config.yaml
n_layer: 12
d_model: 384
n_head: 3
n_kv_head: 3
head_dim: 128
d_mlp: 2304
vocab_size: 22628
activation: "squared_relu"
norm: "rmsnorm"
norm_place: "pre"
norm_eps: 1e-07
positions: "rope"
rope_base: 4700.0
rope_fraction: 0.25
qk_norm: false
attn_scale: 0.0884
bias: "none"
tie_embeddings: true
parallel_block: false
extras: ["gated attention", "skips across layers", "capped logits"]
init: "normal"
init_std_qkv: 0.0178
init_std_o: 0.00362
init_std_up: 0.0178
init_std_down: 0.00362
optimizer: "adamw"
lr: 0.00109
beta1: 0.95
beta2: 0.98
weight_decay: 0.13
lr_head: 0.0142
grad_clip: 1.0
warmup_steps: 478
schedule: "cos"
final_lr_fraction: 0.0
batch_tokens: 65536
seq_len: 1024
doc_mask: true
train_tokens: 623700000
steps: 9517
dataset: "wikipedia_en"
Each number is 128 + 32 x the weight over its row's rms, rounded and kept within 0 to 255. Layers, rows and columns count from 0. Numbers have three digits each. The size before them is the row's rms in percent of the matrix's.

# up: layer 7 MLP up, 2304x384, rms 0.0558, rows 1359-1487, columns 192-239
# down: layer 7 MLP down (transposed), 2304x384, rms 0.0494, rows 1359-1486, columns 192-239
up1359 042:074086122085118172111187123087101072108140155125085101176110157088148190118138113142099145106140128112180209136119109098099113179155146101094101
down1359 035:126159089145088142129130143168130131135094129129125129142161132121105127080159153132138100151142136159118147110131108119129138117128166145122176
up1360 082:061117128145163130149085159113104106148147079068113213140173157127123150094113169138116130164129143159126093114127148127124088104154094116149161
down1360 075:148139168040116099149222093192123142080153140125114069130114147133111150104049070140117143134101116067129146141163129121119130135121179120096087
up1361 092:141169132136116159153146148119131132111189151216139159126132126144151170122231107144097119151120163182147106114102136136142173106093093070169157
down1361 098:160118129102254150105154166126151112157152126120131127110137101112135108087160124165147090083132111143184123167113143100139087098101116155104120
up1362 097:011097181125098120133084116126090039113126134120145115180135190069113211157126060140141050113124122163139108146103126110133169093130140105160076
down1362 094:138100123177117170175094197121120134156140084136080147115093134132079101103147178146108136094170110073127181086121085114149115125141130139174119
up1363 103:082120109165113097142128114076116155135166131151121082083172089135136150122138123173098102112123117073121184185089129074109105133122186134113088
down1363 102:153078124167168123129169102140166176148123130077138106171113134076130127075139132156159141108145125059149160124142099142040123137110161159147169
up1364 098:139162146059129154100155123149170149135139078091098161112144137122157136114143123151170084143172170133133137132176070144167113128161145167120092
down1364 098:135113148044128081134116117153077149143131143125101145109131167139126161130159144094117151175171119125116104120175144165182118114107087139127110
up1365 097:137096142140114105096046128070109070099098129140094194177113129137135131154127117105139196140093164107151110122113055095139101163095111143107036
down1365 102:039204105088116151129140104122105147131147144097146134193115113097073095150122140112149133152107119099089092110152106120137108131201138170107159
up1366 107:129082156180093187108158169135115094116154134149125093132148129125081123126130131103132082118075081096120173109152120158152099154110173141102138
down1366 108:072123167156181083121032168076157067124173105160128134153120096169150146130149075116130156094077120122126139146109116143114115092191077186148138
up1367 103:129109194138133143154100183139123140078147162115099177119116163120124164177125116158084097163148118137162155046112159097124116170111095126127071
down1367 105:126096114127153094132115093089166092100142146151137050143090112086127073139104067131111121080177080161133128102139183195083160157163179122090119
up1368 114:084087155106126168140129089143165108163132159100153102123202177090152167153146139072148189148157143093165182098138078050102063109171124074153142
down1368 109:152115171070171175147138082091160140171096108092134177129171206111146139167071104178157141115112090132138161114121120142129120091080131115170120
up1369 102:071088125105088080079144116138096093101141129130111073106178099126119176186140085065144115082128169110127139158111159074173125159155171136121052
down1369 100:121162129177072133095055180133158087169155086146127172156106137140078158137160114111089132123127087118111109122106131149088150149117175103099126
up1370 102:126122127196105119197160068158092137148115176201174138135101156136155158211138117136120122147108136088149132132113077085144134182067140157134097
down1370 103:092149162110135108071122163116108119136099115204107127146121151079196151094144150140132149126128118136132126144127146114120168123186145109163157
up1371 099:134096183159107146114133105121069153195177142186106161133130136075142128117117092097111150180152141161157156181137128078099136091109104143101106
down1371 094:093124105131157127126143151172084214139170085115122141148141167102103132098163089136116155143181151105122115109101136078127121115202101108075108
up1372 109:153131143130118194123162190116120112123150120148089133074104124092099129143120103133140093087133137155143186086150118169114044171058138065131112
down1372 111:107097131123146091176090091144138144126117114081198067125158161161154179133172150074113130109160118195113146133134078188144135176115080135196142
up1373 107:142170130155135113099133115126137199153094159088062142146149124144087132186169157116118159146114104075144107096130105188154099127136132091177091
down1373 108:100081121129093072094089085109146103125078183191141113157118134152184147144160125157116089119172169127147095127134167148084149190096104115103128
up1374 104:108085132070129189084144069106113134094117096116151106083110118133139137062142107157120114115146136125070151084123126161137166165096149134157084
down1374 103:152140116081121095130126141145181166117131111144145134126053128073133114106111173159149129127147129135130109136156139142067104093142126132137161
up1375 107:092129199178111140157125155187114099103138139139134118138128215164120107169125096205171155101119105077130138081157108106114142106135085136138135
down1375 102:126081188182087099141129118074133143125034148096107106096076155123101065120136144084104110159130171073094093151135129120124100102162165087111108
up1376 097:088046148157118091108151166129111178206131125126089101116187145125137240130144118138101131173185135093069151126127184074104173097146138112103117
down1376 096:190158105119101063116175143134168063107095129106144051128114167129088091140123172079120121147070095097129112067112155135123149125136138148086078
up1377 110:131156149032106160117160130126104148111115122069079126142106125122095169184126128177158149130179110118125144105177144086162121134088173109164107
down1377 110:122122100081122147113141163183137179153159113147124167106097137098090172076102123128121107108148097128126080121131157118175122140092136135112140
up1378 106:113120127113145145174115134081134131133099090192112156142110181132132103102135114169115114173140171127180160133125124114092126141135110077115155
down1378 108:110139053165177159164092107119165118114123127158198155091107168168129127141112113120115119134133156104091088136102126129015100161113130132106108
up1379 110:113100133137119089127101121086084160163219129186162063144124138124148174180193138111158107150057152078089142171158093109130116146078071146164187
down1379 109:111141093153154105112101144042124182113140092139168173101179114136098181161149175140127123140196121135147131135164090114097068157096105114171055
up1380 110:171109183133087206169144134139126130162147161109137148083170107114145110150185151052153140124084178156178132117145116150133141135116068104164166
down1380 112:058135116093116120138107173138150128145196143153118124179189107125152167082108040098159157128103139167097189129093127071115138074119097117167076
up1381 099:148156110156159163090132136110089105076106127118194088133131129113112068100212182137116081198107222080105164116105095129161119062072074187134144
down1381 105:123158138047092116134154128094112139163135112168120110154078083179075109067143173125121163191111132139200160139134138122105102084111132140160141
up1382 094:047172218165152123056145138112070128161109127190131117106122133179105125125126125048090155126150132149151123103135015132133166106089140056172141
down1382 097:102127170122103108142067123040190161143095094134094157180126093112108114158118108149129100144104118126085173176134180141098133124149107197160189
up1383 110:139164101187121113105133111127191091162155089136106112111120090118119193119168103050120129190160132065192196121108131158062063111136134171144093
down1383 108:102088131094108134119164131126135128168107142099111136166130093112152158116154074143122103117162177115169181101150142163081143151157144165148155
up1384 092:065106120043153125118085132063136151167121173190132153093111148165152107178158122141116182123134140136124144169123095127167162144068104140103102
down1384 097:142088141147160119120141132095137154135167119142134131147126120107145168108097154104138181149121109086122092115106137165109174160160149114096131
up1385 104:091133159083151202164213085103069082147119134187177150096136121116122120134128130137187138104073181111150142153118122129166161144131106112148179
down1385 109:135115143141111175121094160161118136034136118113074176096189159121115146098131095128187165135146102094116201128137122116050116065160127165165158
up1386 098:134143115118160107222092155134102119085183153166090057120137160113137168110150118158129137154117187139192124099108094150084124144108087074146067
down1386 100:150136133113161158149095144086130162137127139130180181038043102123131144094153125163158081202076132172132094159086103207108124067070105131097182
up1387 108:136103131120117123095169151158168133119149101082124057073194146135162126084140057113148201110127151068159129137167089164154155123140154123107141
down1387 105:133115125185210139158128164110183136143130111123148117094186118130165119182153144156205175141129088140131128135120067111200207180119155139112147
up1388 099:081121139053148183143151118148040151120133097149150156155177147125077149091142111150179150136083105072118200154147116118134135079078140083163052
down1388 095:118120073113128131091164115084166148121151135139131137180139136109152120151107083141145115100132109136221123087065076140152112140135189073152128
up1389 102:155137140146143147168148085196107130100122173110165133149169094069176142174136102099121073102128101086122155148162162161082010129064177156147080
down1389 098:087157080092135124111077185124181114166165130116124106161146156162167115148174120128164123148138097105098121163131095151135195192074113147142133
up1390 101:112158106150155174084106129128120039131141136144130115140111187124124114101127109127151236113156124102142074109136130110132136187117138067110133
down1390 104:091111146111144134060102177126136143148144124097161136081153172091084133089120146127156130093116106176159126099131158120070156170140144122092174
up1391 101:114098136081091102127132113076159100119129168179056140134204120109157161067099109093111139164063127117160154150160112133139062097100135099095125
down1391 099:110158123136104099126130114152113165162105152176134184138151147160120140132154098054186128112136163143182103151124146153134125129200125169049205
up1392 092:119132142170139133163137134126160173124140131124126130167181151108138098163120154155117157150136103113096129155165074056162130114180163179129136
down1392 093:139063142104145138117120188191166204062075066096161122103135129130150141122104133103093109111141128134084121176161137152116127167116133150054146
up1393 096:145096114100113170096155139176106087167170073101162157149190088195140183111164184119165091142124156108091151173150051119140092142102142115091084
down1393 095:074138173118144067090153118122139139112174201118098130133118124133123100078113078109142127119082094145132137119108145122077137125162112125112170
up1394 097:142139161076087127159108101124140128073155174159144077161101108106167149097171093153097075141118146136139188088143067149129044100105107152133100
down1394 095:097139140121101183127073180187057105126139100072174099129148152081109132087120129084140247125113081130111164143129122161151173134078088088144122
up1395 093:177119087159165133131126149212146087118105130109039152134170143132175173117199083129141145132165115122159100114155092068115147129105096098161108
down1395 095:145141125128092155122158133091147105102140102137117176107138157179138123121143080154174114061163142157146147120134129113136160131197126097187098
up1396 092:102117094166127096174100088102102082083125183136116114087100184121162142165140117153078115151098150159115089102228152151151088124090130140146132
down1396 087:163126081159120130138116147158117173180123117079154147134138119132062092149177141173157098110207112093080151134119128121152157180152089130041135
up1397 093:155127194148084121184076128070181126088082077116151125173142116160162129155131164131112093126118160175130116126072108155122068103108155131076133
down1397 095:167163077141089149098140098142080167120165144148124130090116098127102156163091140138171121143124138069125125206101189164109104146112155156116126
up1398 087:160111137179081130070184138105179094080187155145158127077076128156168177157142123126125147145141127130177103052080083157127071128114096109092124
down1398 087:078163116142117146106157112160160160155111102135184142111155102121201164144097119139100107148135122142111125143081098132139111107136087152143146
up1399 038:147128142114117131147131068133101108135160125167077088147129158104165158126087114134136126161118148117140154161120090141168090166108121128167094
down1399 029:126150180138158079136124171076132072139119118147061144128124181162124137153129136139192113118125132128179121095088137131058161157180150079134181
up1400 105:108152159121121118122152118114078205089165124138175043142146139128137108150180052164159201122154176122108130068205160087172111127127146126119137
down1400 099:119082165126070127074088148090132106137127076031089145117160130110142113094128159192094150142111116165095207097160123104135118123142191160118105
up1401 108:161138098122124210172172146112156140096136129144117103123140180129167179112174161098110153177079129097189164108191057160147114146135095096165146
down1401 109:095070158134067117143120089142084119108112144196159126109090167165096116094168163146149167113148075119131092107125101129119157115142063142137109
up1402 094:058181115084133154082153170075140190149126138126116179162152139102116144120163127142102151077120088195179145096082105149121102102108095090140119
down1402 095:214103150127109151183102120160092161183147114137152105134098101110135140106129119156148104074116132145151123147086164122145098146177131116103137
up1403 036:106173135050117102171166105105123075171130167144093087102141146112148168114148107101108137129115117090123164101140119210157089163067094128152086
down1403 024:132179133126153101067117140112104087090078140221131128112072107093108101092098160134162165129127067149183106111096255153163128167118151067163121
up1404 037:168119138118068170119084133150136170164214113142103098163108159096142137134122105107104166120126159104082121119150096072111091129055117097145111
down1404 022:130124129082136161149181198098100090095104149102127130121120125136119119126092139127151138139181101138077143095164177103150141121160118132125124
up1405 106:168127145066078134152140136132103136176111145112049138204162136156092106134127098138159175136128130162122165132136133092183132135119105164133018
down1405 113:117132120149169167136121135127116162079146105181169182077143104110083091132174134151125129120118095127106058116123097142152159108125081159152152
up1406 093:145101099165106125135137121165119123154101144098175127125110165103066074163179139079121129151115152071167101178109111153125103144118111181113141
down1406 096:128139138132126118130142135132109146131150163120127149125106122068168154158071161140107102145105128126126113148164086157135184169160108088111092
up1407 093:127152176160145130102139097116093094163093201112177129127129147122166091136125145140140159078131109149112076132077169197089047136082150092102106
down1407 098:149074168089135092187119111130107136074123113113122096153153137140153164129030135138157100148146147133134154097138076141098098112104124133045063
up1408 099:133158107126102129095153092059116088146162097184115114111128095076177190127113047172131103117135134089139124129095145120140050103098109103119104
down1408 094:101135136120113106085142095107097164135100113129139137103074055131111118102067138159076117134170142120101149119101107105152137175096137159102166
up1409 109:144185080149160205120119127123150137134114137145074137102131089092111162191176126103103137152170204125163193146143114098142071166144144063137086
down1409 108:151136135158191172116105102115155123140137092126099181128117176078123148145118100136157137087153138103070127064153137096131104045164142130111083
up1410 112:123173172103142145104122157146085105159147121131096173135135136114132106167148092061073167144143135093159121083148103192129150132141113114141081
down1410 111:118190149115089103117179107155142076182090148096158114073117136129105138073129077135148109151158073185181154111092125145124116115138176125157124
up1411 096:079101185134115156091144142112116102132187151234140152083121103114147155187123175181091152170135128128137132073168126124171169142085104100120131
down1411 093:148098090130101107126128079161167158156164160063149161139106134146185083103155139141100109163085158065095109185116111151092131158111112172069160
up1412 094:093156185081038113203112107141139098096128225160140134130165128129146132151133131153156112067153165175148178142105152127163153118121133066102147
down1412 094:111155126086117145102145140059093132106098148122074126096089116065103102134129114070109185135139125166123129116121135100153096107133115138160095
up1413 037:118099138112114133182137091130118098098176158134060122142136137096154173141129112153146139117130173134177136102159097119154089158129099058135064
down1413 023:184122195128119178074105159154143118150140165113227118114125143138086180140087171156146128103148084145120133047125169122117211127122172096087124
up1414 086:180075150181156101184139100110119104097146096166121149145138128127168183139211117180153157105152117099130154121092103090113084088115152112156153
down1414 084:130192123137111144119100155134170157126091114087194181117155144115076124115136166129169171147122156147081110157165117085200176091125094207149141
up1415 086:068144087082144137181151163143119124096064101096139171117144175077109114101186148142143116073137148113179105136125166138063056154059142119126109
down1415 082:143110148160124127116106142105151110144134118157131140123087134137157094105147112159135122187135111133120101125123139124149121134185129142127139
up1416 090:143106121155134130095162126121113081123217067124132149139152116123085191164126047106178135144129173151136139142128145108161123080147090132167144
down1416 090:133153109138155153108119123083119104080134151058116161070122128097094100157072095149116159186121095142106180167176143096095103144170175128230137
up1417 099:113128105153105157154151169122107070149174126144111091140121158157117205131100098128173110118130118089077173164134153104218066126141127109086125
down1417 096:092128098157125113121156119119166110063069165109113131139086155156208130144132114107092139139152110141140131121134164072077158158107144140122080
up1418 092:187080134146128134104128141118136145084131103143074147114164136109118158069134106118132185098130162124121122100118093149110122075139169098100212
down1418 094:075154128174170093177152100095151121161153166111181144104129096134072122087040117131115160141150101145136149106114161050137153124087062158136131
up1419 107:131144107116166114115126113144059158091177103092112152201127107107130175076143161094109152138106105077225145061168127054095092077137149144137083
down1419 109:129146133084123130108117090134140140126072138119087168111147073106135133118128115128114143167108160130192151140127095157074165122158078120172174
up1420 095:151142200192085150097100123097121096117157088131114142147125139129122097115141122201145105103173150142120136142132172117103110103088178074120135
down1420 097:113116085175147104166086121148187176150158120117156115090132097149125102115088177197135083090149151136089096169155103142169093156138104136107075
up1421 090:086160101113142091169143099148103078064191150166142150161123137133165125171117114118145157110121119102111139155080135091135155104105079148124066
down1421 092:201169121128150119108103198156093100098045158201154074087096115127093091092110123090108170137083115133146153176155090165079233124147144091113140
up1422 115:123185111108107102136145127119133187170131136082077117090136115199114185069198096161159152138139181085119117148154219171100113134129138060125154
down1422 115:161117142132162118083074178119058066194148115173214088144188085138178159119148104104104137182129110170150154139109121117052145175101091131121145
up1423 095:140142154135133098149127112154074112102134121138112140175137102061157146163152140095152129173145158166161169147103090163156078104116120117114087
down1423 099:132080109160166129154163141188094075101106044151175120137116119106158174199177165113054116145118136125162124087198158109115158128149164096108145
up1424 095:127122132129148134166157139114102102114114205107126135155179093117118140105177185152117159186095143052137092080083105112164076119057110176162167
down1424 094:162125126141093182122137134134140099072086091119140150105152124169153120160079086115113097141112075132217145093077116176090142138133155125075161
up1425 103:132135175135099130195108124146035093110121082145143144158132130071203107159150154111175070117159135135179162107130101160085150239179130135142156
down1425 103:114144085139138136136120098115095134116122143117141110143138174133076118077183149129102145132095109162140129165088141107190064083105121130127170
up1426 079:075099170137100128161120129076108124164145127062100166186134133141069134126117109105145136143136159180101125138119169118060107055151130122110072
down1426 078:218120125072125088123163068177137113133099152161173109111091092140177128134028107116140161137144122174180100125142082114178093105070144111131130
up1427 127:130124167124112117128093124122157124094090157130072088142113112124105120178181081118159138165138169126161161114136119104143041162136114124157091
down1427 123:163155143172180131106204167123060126161124103118145143134135119205139120113150139166155173181104139152090131117138125090108040066128179102111094
up1428 109:137131141123104144168092149203114179116153123094103117106167168111126144104204122114104101157121151150097119097108180074105099110133121174157137
down1428 103:122104129145141124113065137123132133107150145097145107190132124098062061124178123098122119115149109171119187119054172099154102131128091096147109
up1429 094:162165129175086137155134120100137113178097109140135099167155132139123181079130112122126146162138164108109181109156160159061123153154157151138127
down1429 095:140140120098078163123133109112157140055138127148169147131105106079094078094123139149106117120140111118143166111124101122173176133105110141122077
up1430 098:122140137151090139194100111126097084100114165159112131131103179122120160117149110112157126200059119067185151140144131127178086123131183149167092
down1430 094:124105149160155132042109124164135192144174100087114139144087053120136163065081110180143102098167154127078116172111110118113180135124165182086118
up1431 096:159132078160127101113101067148126102139119123100060118131113127116095165116137146092156096160139103129079163061110196038100119145094170152179085
down1431 095:141100128158170153166190103119116132093127101137146103137124158140135108159086167114124179157183172128121138161126136118144162194101102151088078
up1432 091:131148166137123169171135175194071116154119128220036083104138100077098117137116143145081124134133117133177141106140122116099110147095157134146077
down1432 092:153166102145162134129140137181131146102149137054163126178109169162151110133154180129140104098158112067112145145104125098128112098169116133082134
up1433 100:068074148112103109110169142121125125184178194100073162098124139113083145199158158095096122127140136117126176144107090100119111153169104146177088
down1433 099:084104199142177178138105102067161143086124190127147175127139096081048110130131130150105125121122148222075108161114109172152127092111150094134113
up1434 090:108151106124108100208088160120121098098115096183102168200078140102193141181140115079158187134122089114147124106093089091099118140148118116145055
down1434 089:137103141140143145135145192172122133169103149126194093101191138151125140107136161147155063105140126139192084152137188115080126115155126132146173
up1435 111:143146129134132149117125121091068131166140108118105115170068143149150180110146104125088220150145187111073087211090131105095107166103120124076152
down1435 109:092182145124107131147146126125091133152142157111126092101147104137127104140134122122151110138108175109154130097108114056145151134109109186134151
up1436 106:148185079137192105147133174186074104226159137137067107177142153112098134110168095136163088122087120112119144123113146070154108105159197150141088
down1436 106:140104113100150118054118132129111088173086112101136151086165122119173143142128061134170148130109113156160121194147115128112108108134151122164155
up1437 093:108105154101103100125177057154112126156151161115137114149137136139110124068114121114150198120154196090125190174100104122159083102128086134115136
down1437 099:110108167108128112083125136135145137118118121098102154137114112131130120108109095105081137152117135171100143101122169194091130098085160135104115
up1438 101:120074131136090145132122140130176086135109147108144123185138163173160142131138114092061151126181098135115127109129054125149105174120096061159136
down1438 102:129118130081133117210122076178137124138160106143172168158088136108072094129121137194119175170153171125155098160101142131146118103106094106160150
up1439 104:154116149117080104193138117093153123140121138080138109180152111103136104131131111126119110121157142119140179124195056133151125086086125129120188
down1439 104:102139112122110111088144171116159155109097151130147150075134099095130106160091107099067142099121189153161155141151111165126092121155109128075169
up1440 114:089125106138141142146145078165084084173146108107124144161130179150173160138124086113096178141126112128104122123126142134140112107087124080111089
down1440 113:177153101164172134128119133193116162138120166120132098132114095185096096129131135126132062141136101124122098077103126169129171093119119131143117
up1441 104:073085170156086134124155108138126147114058174140117152145224133124135139122167062114134092089124152058105163102163165086162116048145154151134120
down1441 100:126160104120116108144112083134149125089065143106158144127101087095119174133179108062076124128149157107088115127163141101109152094070118176123110
up1442 108:097159189120107196094177179065165176101134130144147088090136164182113161107146121160121135094144155088135185144112174144125108091176167105132115
down1442 106:099086140151095133136083118123116134168131157107113110135137136145074153149148143188085151144145119204138116153156181121113115144158108137229187
up1443 088:188120090094180102159144167133111083110121167146134158108135132129153090186141076137090151156185096125119136088189092140190111136097139108163067
down1443 087:153147124089114129159090106163106146136127118146218100058108100115086106104140152147123124134200064100166158134162191090089118124126082148106198
up1444 095:127111134091113155136146125164100053136123132185093121165116102116149114189125100174102112075179098141080103069086163165159154166109113173150176
down1444 103:183124112125103121122123161151140066175108115126172177158150076080141093168073142138109091082132079174128120115051139157074172149144081106172175
up1445 096:092103159137163141150113119127125146150105132192073098102141129096167194147101115106119127146129095131092137095096169136115121138160115114153148
down1445 100:180128108141092085141129135136176112118149134141071116139147105124157087131004134164129168151151133146124139114151100159151109143144128071137165
up1446 111:089090119083059136118125153080149128187166095163117128145091151117123135151132085161129152141113211113173123149113123091124181101099112120117071
down1446 107:195077134121132157123070060199088130127145164169131149113172186149167143119166159181079186141139073137114052156126122126167142161117167085180138
up1447 108:125178171195086063129094173116104127131127159120108131146100106160119101055132083118113162124089099112108114079101092082093073098169139113185095
down1447 107:115084131162063126185102119157129173193106146076124140124109103209149135068102089124112147165130190169153151095184055064128167140126137142184169
up1448 104:109093121095112187095160080125136070195133154126092088141088123121072196110135117087154136125142146098136149127173160075119081135140103076149121
down1448 099:056142149162150108149116139084060151116072083127136161074080101152099097135151167121110103102137134138157135123153067082146138153154071147065129
up1449 099:150096108123110213124142146105091101105132115162118122140168148079173081142132104201115110105150189141144098096082144138126149154133149129146143
down1449 105:180157128146125128092164168135105115106184174181175121107112103059151145155106141199083078131089143118117061134109229150150092132103173153150188
up1450 088:116139081117141100091126176066131182128119088118112154144110125127136108110132157160125100116108127165126165105131088127183093136062147138110098
down1450 094:127090160140117115144136133127110142150105144099093146118158128136155143106154126083126180126133157151126124113142095134111142080115096092123129
up1451 110:175119197096129122144156161134085132151121153178119131126127083123198094158143151086112130155129121103191132104098140199206118109116098146150116
down1451 112:167167181143137114131154123087117202108111166158108142118138122133120145113150158126129146113090067108115111149117130133165141141092193123135162
up1452 123:075078092118117111092157112121106137156147103163145140101116137152089140086144094087079149149103118074135201137120151072144110166121141171165138
down1452 114:114079034122121087077148171092149089156120145133118134116161121096140078118096149100103068126124136144140124176096132188125097137156101080122129
up1453 108:115099169130109111181175126120139076168137176176084088136127116082105137146133057134145125139097159151193196102075174137184068181127159114185126
down1453 104:195108108151076134115103121134109198189109105064160091071115132095116133171134108116139060096117136122150129141138103137187083103143112161158191
up1454 100:164118162048145197130167150130087120150149124110094141102123123151119108092114108157109135173096149162171123160156134112116124103150144179185067
down1454 103:161089082160145178068135136126148192110172122154119118112124161090129125130007088124158158120132122098111077157136176126201087121151109126110139
up1455 109:127124175104104198113198136159134121172091100100109097171178101145098154153140131159122120088185140125112136125171092130122111177160128144125136
down1455 106:165116160065101140159098100119106157110162090105138085190132047153082141193109110156071072092128094153145096110159148149152096137147158154132115
up1456 103:138154145116062148125145123133120098146081147109138126130149172165167145144168121147158097118158162137145138106144154089152072125107107151126094
down1456 097:113112138099155141106121037134103113144120150148106107128116113164178057175078100113190085060142099166114090184128087106149115111094082118132130
up1457 084:116151148113119104187090121120152099071118166195118146076108160032138177138125121121122177113097089141121131124181147143126122181116093115169062
down1457 081:103109093123098126103171166108192140181147096066082105142138117145129114106053144166120090146153149088107158134125112137156104168086148115107152
up1458 101:091149100131163135080138159188111132185119108084129107085190132161144141169139144069134125168131179147098145116110123153161113143126087082107066
down1458 100:088131189142068116139137148146143202168145160126172123169144092139155174109099242097197100203099138118122144158097126135150090082102079084112144
up1459 098:143083115149158109147117091086097127101109149173069112143116147133191155089141099091135111118071134127131145123203128108158141163182123176155118
down1459 097:130173141073102182138130088164088112180109090127088114133110073098114157127125116154158148145148118103150137157165207127045123104112156087108102
up1460 096:095094151081062133159160124134155131172097175138120164105169121159116097121134121173124106133155209122109226156132086096122148166141161057113150
down1460 089:147182116095070076102207081150046105161128123087155070147117148131199184178158104119065138172121128119104078105123112170087153091097112147140059
up1461 110:167144113172146168124128156119134156050118127138126115105152178095149154081163142126123143112114134099182133116138092127095096112110113150069101
down1461 112:094080160117150090142111095169069125112135123135146048100172048115203117165142126123153060105114181146108122137147159110151165106146114143135123
up1462 109:152145055146167182119139141153122152077113090178099105170087177115137159078136149119139135183152206087165132153113188070178138095140126153137177
down1462 104:117135152127203100126151131143159065124064156182113072104143131099111146138055100117144122161161168120122127115098103078108133094118176154142135
up1463 111:157132138119164182215111118132103147147128078215109143180104110069146186130122148103103177114147139136132145105131097199139099166135078139102138
down1463 121:172101135194104102117157139140136101113103093091151145088150156137139117140150134145116146124088094136079026135124119157190130101133133135060122
up1464 080:147032130110134097112136149139087145096070255114110150070122130121104140070106112103149142132121089163142132120117141197079147125135121138170134
down1464 079:130153147092096176154135177149100103138165104128109098127130105156157168101032128156149121114168151102097150115122135117147093171118129142060137
up1465 105:137087096155131187121154122145133097121116141126018126183190154169137118168144128138108138137086148090146123092167143082116099170128143175168138
down1465 104:137105116152116158091113123208068153094082082141163162150115110144171174097181101157118109150148152127088174058190101149095148121133040115145152
up1466 102:149103104157140130207122113105108121089105136078132083149145154120085109131148169144091124097116137145117095169086181178147117131141081162105137
down1466 107:138153106112146129110172120147165144115117119127103116094093122158160115120069150161138144156102118120138127139109143100091151143154128078147138
up1467 079:122125146143103113163080093061143137084064159109135116136091179150134105137092061122132131120143145181134113146147149139106108124136155121215086
down1467 077:147151125118154127127129131188078104145140112137129127145158120114157154111080182146153172133100128092157098115116119116134085162105137084078149
up1468 096:084154141128152104204103094139108176081090130115084144119127120149196171139117089112120124162160125159130160141145073103130148072097121142136131
down1468 098:130090081096079175124149131116118130136118154105127123103184140099094101084043122067161155072146136107098188144082175147050121192207161102104142
up1469 112:181125118038134122104084126157061117125089145121094044195163183075188104103149158130116136133058135107151128123125179115077158117109107151130116
down1469 114:070108061134181112076148092168089152067137109139168139143189154123116072161089102053153150089126096176135047192141158151105160194128102126118110
up1470 086:045103127127129169116162105079127139082100241113130104180139135165094163142149088142126201100106121160104132140140105094153171147139142124122134
down1470 088:211145153131144079155163107192121154087107116079117127094196147106090150099111133094115123053118136171161099132129140131085081128115155139126086
up1471 106:107127099094148127157142098111081114170128120107124136106136114153140166200124105130134157129119136104119130159081038106167152147131108150134044
down1471 109:157150110107166144140157165086118127121116162165165092103158136144092084098102133189138078135091122126140168155107091063125194068162189178187124
up1472 103:189105097088080132124167074136141116112128088142137091134185106125126164140133128138127139107134238103113177124155131177151100152130130124119147
down1472 108:049127150158086056102163149110102127111119152118087136114106157164102124127127118122162144104097120173119178098139060160133067128069116116140116
up1473 098:124132151149085149103152101117187120137085187124125057177098146125147121113132082085095171144161147147067149124101111100123116143064112154091140
down1473 099:084139137156088132126090178103109125104171094131162124071108086147176119136133089125120169120078115134163129121090069132141108156131117105135144
up1474 099:119132161150142159122116118086088124128158163139078108198118207087100171099144114118150104099109116112064220081147164155083100144128122136165130
down1474 099:134119192144194135093143163190091124140095139143074209171104235147137123116144122202154155124109103067113162173129147047155121117127156108101135
up1475 106:097189111095091098122100131121114115151084130130088144114120159119097099162138078151117132154197160150129085169090130107045123185078117115139065
down1475 107:087159133127083093062159142111150071130205105075117143176155140185064104158197074139174157143154138129131159134132147106116121133152119091098148
up1476 096:144096173177107109188104126115103108121073154089086093119136123077080109155151114042128142099114161130101115138143089044117093103110119163102033
down1476 095:120168110143144162110189159150131172102144116101151166107120164158148125112113104226182085174124133140099150141134127168109153134131095064037125
up1477 094:116131175153149126086098136087157109164182110106136132185232179151099128107131102131090124095119148149206084138107147124105092097135144118097135
down1477 089:114132175105102116079155144119103166131077138129144090146089170074086139113079162132136137100116143104179117112151144138131115159115136121139121
up1478 095:072114137097161125135098135148066148183137114094123070104162082105158076090158128132134121095086090145129159075096083154115075120138159118170124
down1478 093:139095134048107082157093132189140105114129167160139129146074075192125088096130105114098109157167160092116139136168112160132109093138102101149151
up1479 107:158125127177103156171106133085139101204169084137121084170177166118141144135174146106144139087149178126128118137137164165142162143085133196170102
down1479 101:135120151081105045192151142109075092068101128165171134133142125084092112099158093115184149098143121125136165132084155093135112100115135132095119
up1480 109:084131114096101198098150074160051150182181111117104089150176114149129146127131158103118184126111118082110144170113155121141121128124066178158126
down1480 106:110105149155096108075151161090074130095124127102104146183170153199183103128126137113140149146057121173164077116091079131113127085092111156128147
up1481 041:118136176092128163153137124162079099171173126170084116189114176103177126199114097109102155101127149094196191142169118099174117151101111152154133
down1481 034:107075144107127091156132124116176156137139157149126031174089115103102065100102149107117186180083119102157079140145085123122207158139156139108058
up1482 035:135158152143123130148144137100072098062141175202103111107163178089143162149151147127102168102073148123157089098176154037144111148140125102147100
down1482 028:115149115135162035152087144089131120166122108085115163186092120145144145161085047143106087151135076098131146133115172125105117166151150093078182
up1483 119:081146157119149137119137099116106110116118139169062142077096188112111117072138135095113154119115067122204097172105144159114144188101097101145090
down1483 122:246155179149125138108056127120065066180147097119106102121156087149183131155087176108095142101125105097095179106140120114142135160169180137156121
up1484 109:135158115121140156134152110128131093187129101129165122186133156107124129150181132128144144087107165102137105137156170132104122148091143112137150
down1484 108:076122116071121126170160063133150085122081189158121080165105167153158159078187123129169118137130155148107119123110071141167133122084109184142083
up1485 109:135147188091079144138105151119117108194158127124101033117138086119179126149158139066084114195112133111141150071082067117058132073155120109119117
down1485 107:159151108172151068139174184147120098094158102100106118131137157143189181178154113118137140116143148159086121083208097116101117122107105060142176
up1486 110:096160141098115167186124078124127126114129147148173102107131171178135205150136079120081150159128093089179116157102172141148142124128102069118090
down1486 115:126118121098107121094119164137152170087056168111125140114144084121155097142147127163117113124169155139149155124160109122142150097159138179139133
up1487 099:095123166082110140131186171072127170089133174108140081168102120091158106166161114126131118133142162049158146097145090133100168114124152127120117